config = dict(
    n_layer=14,
    d_model=160,
    n_head=4,
    n_kv_head=1,
    head_dim=32,
    d_mlp=320,
    vocab_size=2048,
    activation='swiglu',
    norm='rmsnorm',
    norm_place='pre',
    norm_eps=1e-05,
    positions='rope',
    rope_base=10000.0,
    rope_fraction=0.25,
    qk_norm=True,
    attn_scale=0.349,
    bias='none',
    tie_embeddings=False,
    parallel_block=False,
    extras=['some layers without positions', 'some layers without attention', 'local attention windows', 'shifted keys', 'value residuals', 'hashed n-gram embeddings', 'skips across layers', 'LayerScale'],
    init='uniform',
    init_std_qkv=0.0188,
    init_std_o=0.00355,
    init_std_up=0.0188,
    init_std_down=0.00355,
    optimizer='adamw',
    lr=0.0025,
    lr_mult_qkv=0.4,
    beta1=0.9,
    beta2=0.99,
    lr_head=0.00914,
    grad_clip=1.0,
    warmup_steps=547,
    schedule='wsd',
    decay_fraction=0.558,
    decay_shape='linear',
    final_lr_fraction=0.1,
    batch_tokens=16384,
    seq_len=768,
    doc_mask=True,
    z_loss=0.0001,
    train_tokens=194500000,
    steps=11872,
    dataset='wikipedia_en',
)
Each number is 128 + 32 x the weight over its row's rms, rounded and kept within 0 to 255. Layers, rows and columns count from 0. The size above them is the row's rms in percent of the matrix's.

# layer 5 MLP gate, 320x160, rms 0.14, rows 271-299, columns 0-79
size [ 98 102 103  99 107  95 103  94  93 109 101  89  99  95 105 107 102 101 100  94  94 107 103  97  95  93 114  86  96]
[[149 136  94  94  92 166 177 106 101 167 183 186 150 154  93  54 142 147 119  72  83  39 168 142 201 112 192 176 165 143 180 119 152  56 106 145  89 166 107 135 108  94 138 117 133 105 145 111 117  95 134  59 110 167 132  90 153 120 122 172 109 131 112 174 135 148 124 155 122 164 157  90  82 101 159 103 140 152 133  92]
 [108  74 121  92 139  65 131 131 112 142 134 199 136 121 120  63 133 138 146 109 128 134 124 154 170  97 113 169 156 182 128 135 165 112 136  96 133 162  71 220 104 127  98 163 140 148 147 135 123 150 117 134  79 155 109 190 124  81 159 127 139 159 121 124 187 123 193  75 173 152 121 154 149  87 111 189 101 130 153 177]
 [119 155  56 138 122  99 133  84 142 167 158 173 134 106 123 126 113  77 186 110 129 151 165 100 139 107 149 191  85  87 112 166 131 150 104 120 134  97 155 103  88 109 120 167 146 136 131 152 103 110 109 152 123  68 135 150 175  86 113 121 134 155 144  46 141 164 105 166 106 127 146 131  76  70 132 134  88 133 148 126]
 [ 54 175  86 164 142 125 137  76 197  92 123 192 113 120 146 122 131 179 139 101 144 136 129 124 158 115 129 132  74  91 108 143 131 173 180 138 103  85 163 139 121  89 154 134  85 137 126 157  85 138 151 205  97 120 127 132 150 142 106 123  98  92 142  80 124 169 143 145 142 141  93 199 121 107 210 126 118 114  98 175]
 [104 127 120 144  84  86 122 140 145 163 156 163 155  69  70 123 160 161 159  98  76 157 116 129 130 107 161 137 105  98 147 119  98 154 128 105  55  91 164 154  86  95 113 150 111 124 147 163 132 106 108 157  75 123  96 166 155 155 137 169  71 148 151 131 112 171 138 222 111 151 120 127  85 144 205 119 124 148 127 133]
 [107  93 161 116 140 117 160 170 140 137 129 141  78 128 132 144 117 151 173 116 142 116 100 144 125 163 100 122 137 175 115 107 124  78 161  94 142 127 123 176 148 147 158 138 138  92 138 192 115 173 120 117  76 159 180 149 109 102 136 131 132 118  68 146 188 123  70 151 133 126 169 138 159  42 173 139 179 160 138 156]
 [118  98 131  36 133 147 125 123 166 140 178 176  72 101 140 129 120 135 164 124  27 119 157  93 126  77 139 142 105 149 114 117 116 115 161 109 124 125 141 132 149 168 113 184 172 123 168  87 102  68 109 143 126 199 113 125 182 130  92 138 163 115 177 123 142 121 196 142 114 147 127 142 175 138 161 136 156 126 142 136]
 [114 201 136 101 133 109 141 157 110 147 119  77 145 134 161  65  78 130 113 140  79 100  96 177  73 148 127 168 148 163 148 124 119 120 117 110 107  76  98  88 133 135  97 141 120 111 207 116 121  79 118 146  31 124 168 123  43 146  99 135 180 106 136 139  86 166 128 149 121 148 112 130 108 152 152 112 132  87 116 141]
 [125 137 120 203 193 200  94 125 119 116 141 172 111 175 154 115 139  93 110  67 108 150 163 103 111 130 147  99 162  93 172  79 144 121  86  94 142 135 136 105  93 164 204 189 114 134 127  84 137  67 169 124 180 157 132 124  98 103 175 162 120 133 112 136 141 145 147 177 135 175 114 132 143 136 147 117 105  89  85 201]
 [ 95 111 126 144 147 105 145  93 128 136 108 141  99 108 107 178 150 113 119 161 113 155 166 144  97  83 180  72 148 169 135 137 181  45 145  86 167 103 126 146 144 141 151 138 147 129 155 177 123 185 131 112 118 132 133  81 159  62  92 128 125 114 135 106 198 178 139 125  92 204 136 151 126 107 117 163 189 158 143 150]
 [123 151 127 150 171 170 108 145 131 139 190 181 136  66 112 182 209 152 140 125  92  47 143  97 137  94 104 131 138 150 171 161 152  77 158 153 117 145 154  97 142 112 126 108 145 163 133 104 132  89 130 167 108 159 114 160  93 103  88 115 100  73 123  78 173 134 117 180  91 127  66 142 108 135 104 192 127 164 118 128]
 [119 170  23 126 152 115 147 106 147 108 125 113  98 153 137 123 119  87  97 156 135 136 190 148  92 100  68 134 112 120 132 118  95 136 178 152 110 170 122 123 114 140 107 130 126 128 138 124 156 114 144 101 149 181 126 145 167 109 110  92 161 151 106  81  84 122 113 153 169 122 137 108 123 121 140 126 111  54 140 145]
 [ 94  84 110 122 129 148  94 134 137 139 157 122  93  99 122 111 105 102 113 116 133 130 132 180 107  55 133 120 153 107 141 110  89  83 125 131 119  78  85 118 149 105 158 148 143 110 204 106  85 184 100 138  66 102 121 123 236 121 117 174 157  66 129 154  88 167  70 126 165 207 120 112 167  98 156 103 146  76 119 169]
 [104  90 101 170 170 133 129 152  98 131 169 148 102 124 116 100 151 139 178  98 132 125 154 133  62 127 108 140 159 154  68  89 130 157  75 121 192 140 170 153 149 111 162 157 105  90 110  97  90 137 149 104 102  82 151 113 168  74 146 153 176 176  88 125 126 146 109 221 104 121  69 151 146 217 143 177  70 131 122 114]
 [138 107 128 114 109 103 147 138 112 142 129 150 165 126 111 152 141 128 100 151 116 153 138 122 119 156 142 137 156 112  83 124 169 143 153 112  46 195 158 190  47  87 120 107  81 129 172 153 116 174 147 147  77 111 122 134 110 123 137 129 162  91  70  83 104 105 137 111 127 172  95 112  92  82 106 169 122 129 145  99]
 [ 68  82 144 142 118 110 104 155  98 207 197 176  99 106  97 147 116 111 143 116  75 124 153 102 118 151  82 105 106 160 184 146 163  98 162 126 142 108 133 148 161 104 150 162 152 139 161 113  94 134 101  55 129 163 138 101 185  98 111 137 132  30  74 154 163 175  99 170 180 133 181  99 109  83 178 140 122 143 120 143]
 [112 101  78 193 162 104 121 114 163 170 200 115 132 141 115 107 102 153  92 134  87 110  95 173 106  99 109 195 140 113 144  60 129  91 180 111 156 147 133 173 133  80 121 153  95  72 148  93 106 129  83 138 150 175 128 144 135 134  93 156 114 147 123  84 118 149  91  86 142 138 109 135 144 113 156 116 130  81 143 140]
 [149 151 108 154 213 122 101 156  84 139 162 174 151 155 107 113 109 119 168 121  79 162 107  89 181  85 124  58 129  94 116 163 173 101 105 104 130 104  75  83 155 139 112 107 192 129 151 123 126 117  82 164  94  89 113 157  97  66 144  99 171  86  82 123 125 131  71 168 168 144 149  82 151 130 111 162 162 143 163 130]
 [133 109  90 103 149 120 152 141 177 165 159 118 121 201 154 137 118  96 143  44  60  60 140 128 108 111 152 134 148  80 132 146 147 108 122 126 119 113  89 109 105 122 165 144 117 104 168 168 131 153  90 128  96 112  94 103  93 106 147 111 159 138 131 108 149 116 137 139 117 170 139  86  75 129 135 151 143 136  99 116]
 [ 96 189 126 161 106  87 118  97 115 131 138 105 120 164 111 190  67 109 184 118 166 108 179 115 136 136 133 137  75 164 139  87 142 160 106 153 118 100 105 113 129  94 143 161 115 141 225 178  93 181 129 169  68 127 207 136  64 150 156 101  91 130  86 145  78 127  82 135 141 148 105 117 161 139 134 124 111  50 117 109]
 [155 162 147 147 146  48 162 181 136 141 162 106  93 127 130 184 130  93 108 135  91 157 120 163  81 124 147 156  47  18  70 122 160 145 159 140 119 111 125 148 127 150 166 179 201 119 147 125 100 116 136 112 135  88 120 198 124  93 137 154 109 131 158  79  65 197 126 209  98 122 100 127 108 120 160 140 165  92 153 136]
 [ 75 113 154 193 148 102 174 103 113  85 161 119 110 186 130 126 112 121  93 113 109 179 116 108 109 128 119 143 120 127 147  97 155  83 130  99 129 157 148 146  90  62 120 165 127 121 152 140  81  85 115 181 188 163 125 113 113  67 163 142  73 119 126 134 194 116 123 140 117 224 130 112 141 214 119 102 147 174 137 121]
 [ 99 119 199 120 142 116 146 138 140  93 197 146 135 113  79  92 102 185 118 154 102 118 133 213 125 145  91 140  64 127 108 137 157  93 149 145 167 126 135 151 152 164  75 159 159 121 141 132 110 114  93  61 127 133 149 129 140 139 113  59  52 171 102 142 110 157  94 109 106 140  88 123 134 136 163 140 115 143 146  87]
 [ 78 130 112 204  74 160 184 163  96 165 167 123 120 168 125 158 187 146 130 102  89 140 134  78 167 142 142 105 138  92 104 110 141  89  92  90 178 108 141 157 151 104  74 251 111 105 193 139 141 110 114 113 151  87 151 173 137 143 172 175  99  88 153 135 146 160  79 134 106 124 138 123 128 136 137  88 114 139 151 128]
 [143 141 163  89 144 103 181 100 146  73 122 158 151  96 140 111 134 141  93 135 120  67  46 105 160 145 137 121  92  66 194 121 146 133  97 144  47 104  82 184  99  97 138 144 191 135 163 159 120 113  76 109 130 106 146 119 182 111 156 117 135 152 127 157 173  51 118 142  96 142 128 124 124 181 104 103 136 126 131 108]
 [127 155 145 116 175 105 135  90 117 139 139 125 142 105 142 134 166 125 108  96 125 111 144 193 153 161 178 145  71  75 122  66 126  79  79 128 133  97  88 148  98  86 108 163 143  74 148 140  80 119 166 134 134 157 151 157 173 149 163 170 165 170  84 130 155 137 142  97  44 122 166 110 128 134 136 116 161 119 154 129]
 [170 145 102 124 100  79 164 128 176 104 201 152 131 106 103 119 148 188 167 137  94 119 125 148 105 163 109  79 117 121 115 110 114  85 127  89 172 100  99 127 169  97 112 167 140 122 137 178 123 153 137 115 101 127 155 191 150 181  70 180 116 141 135 142 172  78 110 147 108 144 188  96 113 106 130 208  62  63 154 112]
 [157 115 128 180 134 116 141 143 132 136 109 141  72 122 111  99 184 150 131  91 181 133 118 102 102 124 115 116 170 150  76 119 136  92  91 188 144 102 228 130 105 151 117 117  73 123  47 123 126  67 109 170 149 151 120 152 132 114 141 118 108 154 165 120  72 115 137 114  89  64  94 100 116  87 150 165 169 165 106  99]
 [171 205 147  95 158 169  85 146 104 143 131 103 117 126 173  99 103 158 147  90 107 129 159 170  94  92 108 145 106 129 108 133 118  79 145  86  91 101 123 147 175 103 114 145 203 165 161 183 158 122 103 155  67 110 112 118  87 125 153  93  92 132 118 110 180 180 167 116 109 142 107 169 100 118 174 126 187 123 155 151]]
# layer 5 MLP up, 320x160, rms 0.143, rows 271-298, columns 0-79
size [ 98 101 100 101 103  94 108  98  91 117 104  88  89  95 103 109 107  94  98  95  98 115 104 105  96  95 111  90]
[[161 137 125  92 143 143 165 165 112  96 152 144 156 107 143  66 121 166 165  85 132 101 123 117 133 115 166 148 125 130  77 146 193  85 118 184 103  83 118 125 184 102  38  94 138 137 149  60  88 113 118  73 168 148 134 139 131 116 136 126 131 154  95 147 123 131 163 171 147 163  79 129 119 100 169  86 173 148 117  98]
 [ 97 114 143  97 113 134 117 102 209 117 174 126 138 118  65 159 122 155  65 116 154 120 156 111 140 133 105  74 105 160 115 136  85 133  99  91 119 104  76 133  82  88 128 108 119 135 142 157 118  69 181 141  74 130  91 112 115 117 116 106 150 154 134 146 115 200  87 148 125 112  85 198  66  96 164 116 126 180 154 116]
 [ 80 112 124 125 118 127 114 126 104 133 155 172 132 175 185 135  91 121 135 113  98 206 158 111 122 152  91 109 107 121 119  99 143 146 128 170  95 136 130 136 110  88 132 117 130 137 131 121 185  72 173 110  83 136 117 155 114  75  92 124 143 113 131 205  94 117  72 102  97 107 131 115  97  89 147  90 122 117 159 128]
 [115 149 186 120 101  88  79 163  85 152 100 115  96 123 108 172  94  87 154 115 144 155 133  95  99 123 169 130 139 137 166 103 120 125 137 146 120 114 142 126 145 129 124 143 146 116 139  76 181 161 121 100 186 159  88 152 168 117 154 124 145 126 110 144 107 116 141 106  96  92 168 149 170 104  73 134  92 141 163  56]
 [181  74 119  82 113 174 125 186 113 149 122 119  56 118 147 147 142 140 118 144 137 100 152  97 125 144 118  81 157  85 143 144 137 160 109 138 159 112  92  85 130 105 130 147 169 106 111 119 121 207 161 120 173 112 128 128 148 156 113 121 136  51 140 133 119 145 194 196  67  94 121 126 155 139 102 168 120 153  68 150]
 [148 121 113  90 103  22  81 116 122 127 142  56 143 183 180 112  65 157 135  93 128 139 161 178 150  67 140 161 155 138 139  86 155 127 140  82 150 151 123 163 106  89 160 128 121 179 107  95  81 105  93 153 128 145 147  99 154 155 142 123 148 141  90 112 131 144 160 125 137 163 143 162 143 116 109 111  50 121 121 125]
 [106 101 161 192  99 149 193  77 101 132 180 158 151 135 117 129 158 126  99 151 135 162 148 120  88 128 112 174 127 121 185 148 130 104  35 131 117 128 126 154 121 117 164 123 116 113 143 141 106  72 154  98 133 185 118 148  62 112 141 124 171 124 104 159 109  96 108 120 136 115 134 155 144 148 121 133 170 120  84 168]
 [ 47  91 109 107 142  98  92 133 128 135 142 161 122  91 123 127 127 136  89 157 114 111  92 128 126 128 139 109 135  94 191 181 116 159 147 172 139  90 179 121 131 117 176 114 137 184 114 149 128  87 150 107 131 118 102 170  84 120  83 143 121 121  83 104 115 209 159 157 150  74  64 115 124  80  38 131  74 139  88  95]
 [135  96  77 168  86  73  98  92 129  92 103 113 129 154 147 100  96 142 121 120 184 134 149 113  81 128 175 115 132 142 115 154  52 124 120 129 141 161 122 107 197  77  84 112 153 126 128 174  95 176 140 112 137  99 147 124 137 180 140  68 169 189 153  65 176 109  88  72 135 122 138  95 114 144 167 113 105 154 129 110]
 [168 103 111  81 149 153 112 116 116 171 119 133 120 106 124 149 117 137 126 173 137 119 187 122 154 169 191 105 160  84 116  87 155  76 170  74 128 134  58 135 152 154 158  99 131 147  93 101  90 156  72 129 147 125 152 130 175  95 103 149 110 110 117 132 175 137 132 177 181 146  97 162 148 175 153 148 128 147 105  64]
 [148 128  55 115 165 144 131  90 101  85 202 110 178 203 142 134 109 117  34 137 162 155 109 128 142 166 174  86 113  94 179  52 124  91  65  77  88 160 129 164  82  86 160 116 118 110 102  86 142 147 146 135 169 180 129 123 124 104  88 132 178 121 146 132 123 118 118  77 142 141 117  84 123 151 117 121 193 112  77  77]
 [152 101 199 116 132 113 108 137  46  72 124 149 144 142 178  84 119 141 102 134 191 128 140 129 112 138 122 114 121 110  79 148 141 194 161 166 105 160 118 162 121 136  69 169  90 117 163 163  97 102 120 132  97 153 175 127 119  66 185 130 116 127 126  96 127 143  72 170 153 120  98  92 110 110 152 138 169 103 104 144]
 [ 97 160 153 153 114 122 160 151  82 112 118 135 128 140 131 116 150 223  66 144  63 187 108 112 165 116 160 108 118 149 134 110 121 136 157  96  81  87 102  90  93 122  88 109 177 115 165 126 158 130 117 106 110 110 154 127 114 104 134  83 133 144  76  39 162  92 127 134 110 137 164  95 167 121 112 173 152 114  94 145]
 [ 52 155 115 120 161 131 118  90 165 141  97 183 189 172 184 189 121 119  66  76  90 142 151 120 113 225 129 165  47 115 155 117 147  91 130  92 118 137 106 151 153 136 116 134 107 112 161 136 114 192 153 137 174 132 152 181 136 179 154  46 146 114 115 150 108 152 133 149 162 138 114 152 122 111 105  94 116  85 156 148]
 [138 191 156 116 115  87 171 126 146 144 195 102 115  92 116 110 121 117  92 136 158 100  98 154 136 126 174 176 118 157 157 128 157 121 104  85  84 123 145 100 110 157 138 156  48 173 135 183 102 119 110 113 143 121 150 153 155 126 167 168 142 152  88 101 108  94  88  98 197 144 123 192 158  92 156 129 101  89 155 161]
 [144 139 137 118 156 166 151  93 146  94  81  69 149 166 113 126 187 143  72 132 113 109 120 146 164 115 142 135 139 150  68  92 202 116 161 114 140 158 135 101 160 134 189 107  93 136 113 150 181 104  99 152  91 152 137 128  75 145 117 100 125 126 181 132 111  83 118 112 169 111 149 144  91 179  86 115 123 169 178 108]
 [162 109  99 187 131 183 173 136 135 155 159 153 139 192 145  99  57 158 119  97 114 133  89 124 155  91 142  89 104 122  86  96 140 154 145 164 109 125 157  70 137 167 138 117 126 183 149 123  93 169 107 131 134 123 117 166 151  79 148 102 133 193 174  92  93 145 111 113 125 115 157 171 121 156 176 107 125 145 123 124]
 [155 148 125 136 120 159 103 101  98 153  94 135 133 113  84 145 155 181 155 153 156 123 192 154 196 194 118 120 117 120 150 144  99 124 130 156 114  69  94  79  61 145 144 129 127 184 124  60  79  84 125 140 149 144 117 119 102  97  82 123 129 120  57 167 126 150 123  74 102 103 129  79 133 129  75 136 101 150 135 149]
 [175 115 118  97 110 118  95  68  94  97 111 139 142 137 117  73 134 153 185  89 144  73  79 154 128  90 159 119 120 130 116 122 119 158 148 122 126 150 165 111 141 133 138 140 139  86 144 222 129 193  97  71  77 137 118 144 185  80 118 176 109 154 143 112  94 187 149  94 154 126 144 129 105 110 125 120 130 178 189 167]
 [128 122 116 149 167 149 167 105 126  96 174 133 186 177 191 146 108 120 142  88 172  82  93 163 171 172  93  80 115 107 158 102 136 140 124 209  40 137 133 154 137 173 121 134 188 160 137 140 105 157  90 114 165 149 109 190 127 168  99 127 144 126 149 159 150 125  98 175 133 153 143 127 142 122 170 151 119 115 152 159]
 [143 105 111 167 105 159  83 139 133 151 115 148 134 148 161 134  65 132 148 116  82 122 148 128 148 156 179 147 186 123 137  68 152 123 124 113 130 152  52 103 138 167 172 139  42  79 114 156 146  96 197 109 113 111 142 102  69 141 113  89 140 146 119 158 120  82 159 154 117 155 175 163 118 204 122 106 137 121 168 140]
 [153  95 108  71 103 110 108 152 143  86 129 101 126  93 152 153 146 123 145 118 124 136 143 129 212  68 114 117  94 144 108 119 103 151 124 155 150 157 156 104 188 149  83 124  86 151 112 165 138 162 159 139  89 117 132 151 102 191 118 115 104 128  52 109  80 180 170 109 104 117 102 160 121 106  96 169 113 119 128 149]
 [116  89 175 113 156 188 119 133  99 138 162 126 156 155 100 159  90 174 153 120  68 134  78 104 134 129 144 112 124  96  97 113 142 124 126 131 164 167 102 155 146 161  77  97  71 126 108 134 154  67 135 129 138 104 119 110  88 120 193  62 155 184 112  91 102 163 114 102 148 125 104 189  67 158 130 134 139 149  69 123]
 [200  49 136  71 171 103 112 131 154 133 109 159 150 132 161 135 138 112 116  84 168 171 110 202  84  96 164 147 137 228 139 112 118  89 143 140  80 132  84 108 108 106 184 171 103 140 126 183  74 135 134 184  78 144  99  90 124  95 113 126 120 142  72  96 184 120 195 184 123 148 174 114  78 120 125 150 149 121 154 128]
 [149  94 133 112 129 114  63 154 112 109 139 160  96 133 113 109  98 197 147 130 142 105  80 123  80 110 116  86 134 170 120 133 109 102 151  99 119 141 139 119 113 129 144 118 158  84 124  88  67  95 107 149 148 142 145 160 114 156  51 184 134 119 122 156 111 125 104 100  92 112 105 147 133 149 157 136 120 104 148 125]
 [158  77 203 169 155 157 140 121 162 117 117 127 107 143 144 122 156 110 133 127  49 133 106 119 153 110  82 130 173 111 115 153 166 103 126 130 153 156 108 179 122  87 156  72  52 184 117 150 127  73  86  99 129  60 147  63  43  87 172 144 123 161 150 112 176 116 142 153 130 126 131 157 174 139 112 139  74 136 154 143]
 [147  82 161 140 163  93 165 136 130 106 142  41 193  97 130  87 136 137 162 120 123  69 118 139 120 118 105  42 122 167  91 129  71  95 146 124 119  96 144 178 104 156 147 148 176 151 137 153 120  97 186 141  84 117 157 177 138 125 101  92 150 141 148  89  87 147 140 103  92 147 151 135 108  81  84 130  96 175 172 143]
 [219  76 118 180 120 105 107 144  73 141 123 141 173 164 137 146 160 133 154 132 127 166 104 145 111 130  51 111 126 160  96 118 157 149 109 136 145 112 142 120 151 132 182 101 112 142 125 121  87 123  87 103  92  93 134 138  95 120 177 165 124 205  69 122 116  66 176 125 125 121  59 132 154 136 139 145 122 131 141  96]]
# layer 5 MLP down (transposed), 320x160, rms 0.142, rows 271-298, columns 0-79
size [ 99 103 101 100 102  96 108  99  95 102 103  90  98  97 102 104 103  95 100  98  97 109 104 102  97  95 104  92]
[[130 156 116 172 104 192 109 144  70 137 137 119 149  98 115  87 162 163 124  70 139 122 162 105 150 115 162 132 172 179 120 115 136  92 125 187 122 150 150 113 148 148 121 136 146 125 141  96 119  69 111  63 120 162 165  71 118 161  91 123 156 177 118 191 129 150 141 187 152 146 149 102  66 182 142 115 106 150 126  90]
 [126 143 163 162 115 144 130  87 147 117 158 162 123 144 163  94 113 102 101 179 143 131 100  99 148 101 120 129 143  70  97 149 120  74 134 144 109  82 174 106  59 124 113 142 111 142  84 133 141 104 176 115 146  80 106  62 135 116 112 160  83 146 121 133 120 129 104 126  88  28  94 167  63 139 164 122 147 195  86 135]
 [ 76  86  70  98 134 145 133 168 154 103 128 114 158 154 163  75 159  48 142 136 162 123 141  95 122 121  61 190 132 103 119 135 152 156 120 142 140 114 139 154  77 122 130 115  65 169  94 124  92 106 156 140 130  90 170 167  66  96  90 146 102  81 153 125 173 128 116 136 136   0  94 157 138 107 175 166 163 149 164 147]
 [164  49 178 126  84 111 146 139 160 124 114 133 120 186 114 130 115 176 121 109  94 128 142 113 216 136 153 103 125 182 149  67 146 107 103  99 152 124 117  53 180 171 167 153 153 161 183 103 117 115  89  99 120  80  86 112 123 102 187 129 167 130  96 169 189 124 120 117  49 178 135  71  94 116 138 108 123 133 168 137]
 [166 148  95 103 126 119 157 145  86 128 100 173 142  65 149 117 121  92  57 135 162 128 134 132 164 138 155  61 179 113 151 123 112  98 135  66 123 120  97 138 140  98 129 127 165 115 143 155 110 184 182 129 165 165 137 157  75 127 135 141  85 109 110 147 130 124 111 145 102 206 104 130 122 117 106  82  93 114 142  93]
 [123 157 123 120  81  64 108 130  82 114 133 146 161 137 141 133 169 113 173 133 121  78 158 176 133  84 139 141 132 113 150 111  87 104 131 172 161 124 182 179 119 113 110 175 135 173 114  68  84 139  62 147  76 127 193 152 123 136 100 140 104  95 137 100 151 114  36 111 137 199 182 142 138 135 158 151 110 100 125 124]
 [ 79 106 147 165 126 148 105 148 126 173 117 134  60 119 124 120 109 167 142 144  59 161 120 156 165  87 119 189 156 134 100 142 177 147 130 135 109  70 142 101  96 155  82 124  84 125 154 118 131  72 145 155 177 121 168 110  84  96  79 115  93 105 138 164 168 143 154 131 117 162 136 218 174 108 126 132 164 148 124 150]
 [115 141  92 132 131  82 163  84 120 151  78 113 119  67 161  62 179 102 140 107 158 166  88 145 158 135 132 148 169 105 120 114 116 165 125 165 176 136 110 109  86 122 147 139  83 152 137 164  93 103 147 134 126 150 110 144 144 139  94 119  68 124  64 106 126 154 117 126 110  45  94  35  99  95 104 191 133 109 121 139]
 [164 116 141  90 109  98 145  88 150  78 120  51 125 124 102 119 128 124 144 112 148 146 122  93 175 141 114 183 100 175  64 141 125 110 140 151  84 121 117 129 157  92  82 104 155 153  72 165 112 153 147 144  58  67  94  48 134 123 102 100 154 108 115 108 138 116 144  94 108 195 134 153  60 142 162 137 152 151 126 138]
 [150 147 120 180  79  97 154 128 133 161  75 140 114 126  62 171  84 147 143 115 128 154 107 155 179 149 150 107 194  47 119 122 151 206 227 204 145 146  46  93 156 133 130  80 133 105  81 121 132 178 138 121 112 178 113 115 137 154 100  98 132 115 123  74 102 145 141  85  98 111 155 112 153 101  96 209 139 128 156 124]
 [114 115 138 149 143 142  91 123  64 174 177  82 160 124 129 169 201 136 103 155  81  91 149 172 136 105 113  97 173 173 159  73 123 116 163 105 129 130 129 152 122  92 116 121 150 129 147 103 108 133 149  95 101 127 150 146 150  68 117 104 119  99  64 151 210 142 103 207 100 128 131  80 102 124 109 162  56 136  82 146]
 [139 114 176 130 115  87 134 100 176 112 106  56 144  98  86 125 113  90  85 159 156 113 106  88 158 161 153 162 156 106 157 113 169 107  72  64  83 117 133 144 142 118 169 152 118 171  87 110 179 141 112 124 171 135 111 146  94 101  71 111 112  99 131 130 130 136 111  69 167  61 169 137 187 131  76 138  82 137  89 128]
 [132 138 159 180  74 169 161 154 132 171 113 132 137 174 105 123 100 194 137  84  61 119 123  92 159 112 144 113 147 156  99 154 143  91 205  88 153 128 147 133  56 152 155 158 145  84  78 103 169 109 148  39 168 120  81 131 151 171 130 113 118 152  53 126 163 141 123 147 109  84 135 132 153 171 163 157 157  98 141 100]
 [124  93 161 121 117 106 157 142  69  79 121 176 119 180  65 159 105 149 149  70 134 181 143 106  86 129 180 164  97 142  88  62 133  63 107 119 136 136 163 166 202 131  90 136 104 150 194 105 105 162 151 165 158  93  93 119 172 125 112 147 134 119 114 109  92 125 173 150 125 135  95 126 144 140  98 143 109 141 158 113]
 [130  62 177 137 139 137 133 102 136 122 165 143  90 144  96 142  97 114 111 142 143 119 120  99 106 140 139 164 118 153 112 176 202 156 146 145 101 123 137 138 145 152  97 132 133 124 103 230 154 133 175 104 104 208 142 114 106  64 186 111 166 115  97 114  72  95 102 129 108  29 105 151 129  91 163 166 147 123 135 153]
 [123 173 141 104 136 157 177  99 184  89  65 132 146 171 165  91 146 135 107 109 177 157 120 122 171 134 157 128 129 128 126  79 108  96 134 127  99 167 150 108  80  97 128 129 165  78 125 195 161  89 102 145 117 142 160 181 103 129  99  86 125  64  84  49  91 135 121  97 163 199  91 143 108 104 139  89 154 136 120 135]
 [116  97  93 149 135 165 129 126  67 146 131 119 164 139  97 149 148 137 104 100 148 103  63 145 158  74 159 143 144  95 101 148 117 128 105 112  65 107 144 109 145 137 139  88 133 143 112 105 119 132 125 123 150 130 143 153  98  84 157 100 124 181 162  50 107 112 125  99 152  60 157 146 155 170 152 160  76 138 128 137]
 [143 145 117 108 230 156 118 104 107 160 106 101 140  99 121 151 119 161 177 111 140 138 131 170 126 116 135 126 123 182 107  61 133 149 150 167 186 164  87  97 131 106 116 132 150 189 193 149 166  82  82 167 142 185 190 128  63  46 116 101 152 159 157 145 160 109  80 101 110  69 118 106  89 106 149 124  92  97 100 132]
 [112 147 190 134 133 132 105  97  83  46 121 104 144 118 135  91 100 116 164 152 104  68  66 170 130 157 126  88 116 111 122 150 110 116 154  71  65 151  86 112  98 125 109 101 123 139 126  58 118 132 111  99 153 140 156 137 164 171 143 128 104 127 146 158  84 108 120  96 130 202 146  71 113 133 116 133  81  85 147 156]
 [ 51 102 113 154 149  87 177 120 173 117 146  81 178 167 105 187 138 108 107 136 143 135 124 147 224 140 105  89 120 104 157 113 118 149 129 202 100 138 142  81 129 136  99 138 128 141 132 112 118 126  94 152 181 127 123 146 146 113 130 146 120 113 144 163 136  88 106  93 131   4 154 165 128 122 132 154 125 112 108 173]
 [134 155 129 137 148 161 112 132 132 114 171 131  86  93 121 120 102  62 114 125 111 104  90 103  94 109 201 131 151  91 106 150 118 101  93  76 128  85 123  99 124 198 152 184 145  83 167 118 151 170 172 116 165 130 136 126  89 153 138 105 109 155 111  75 102 112  77  93 184 234 134 127 151 137 179 108 137 163 101 131]
 [ 86 171  95 115 117 165 164 139 120 139 129 163 140 124 125 112 154  61 126  91 213 150 171 150 190  90  95  57  63 148 124 186 101 121 113 148 112 134 113 116 119 186 123 128 106 170 102 135 140 177 143 143 121 133 149 194  67 120 120 150 151 142  80 127 125 180 101 171 141  89 157 142 104 113 104 114 128 105 182 131]
 [125 136 120 181 153 133 129 123 199 106  84 153 110 169 100 169 109 112 181 133 156 169 147 109 139 157 114 178 150 142 128  83 113 132 108  74  97 140 125 150  63  43  92 123  93 149 134  97 154 126 146 175  92  71 136 129 186 146 142 157 156 221 136 123 141 190  98 161  76 135  77 171  93 162  72  67 123 112 165 151]
 [114 137 159 149 139  97 141 131 153 108 160 123 107 152 141 139 132  60 103  88 125 175 115 158 167 144 120 151 111 145 131 176 113 138 155 198 128 142 119 133 127 154 151  63 159 145  85 195 114  62 136 140 121  92 155 148 105  96  56 154 138 130 128  80 198 121  98 134 125 135 121  86  82 150 117 185 153 119 136 137]
 [106  99 101 101 154  82 107 104  89 108 175 133 152  75  88 119  95 212 123 133 156  71 109 141 157 136 159 142 143 143 176 147 135 130 115 123 147 147  86 136 152 151 113 152 150 124  91 142 130 115  87 166 151 130 113 131 111  60 142 122  81 110 139 126 141 155 101 114 152  87 112 154 133 148  87 162 176 143 172 185]
 [126 134 126 108  86 129 197 108 132 102  73 173 126 203 187 111 102  73 120 136  69 141 125  98 109 144 125 127 154  71 130 141  97  89 141   0 124 127 126 112  85 180 179  95 102 141 129 145  94 127  84 122 132  71 194 134 125 187 162 147 129 130 153 121 121 106 140 170  99 212 131 143 144 164 131 138 118 171 165 122]
 [147 104 152 150 192 143 104 103 139 105 133  94 144 160 182 171 133 183 117 126 112 115 153 118 112 117 121 139  88  74 105  75 132  97 161  99 141 155 122  91 172 151 125 147 168 159 110 131  82 131  67 114 103 145 127 159 109  81 101  70 143 131 141 121  96 120 100 106 101  69 140 170 144 162  89 142 171 131 113  79]
 [ 49 137 161 119 146 100 143  93 168 165 135 130  99 109 117  83  97 104 140  95 114  89 158 117 172 109 168 101  95 104 131 108  69 140 139  68 132 152 134 149  95 152 130 128 172 128 126 144 141 166 174 137 136 142 137 101 151 169 131  97 129 104 160  95 148 199  73 124 122  52 184 127  55 147 128 130 145 117 168 182]]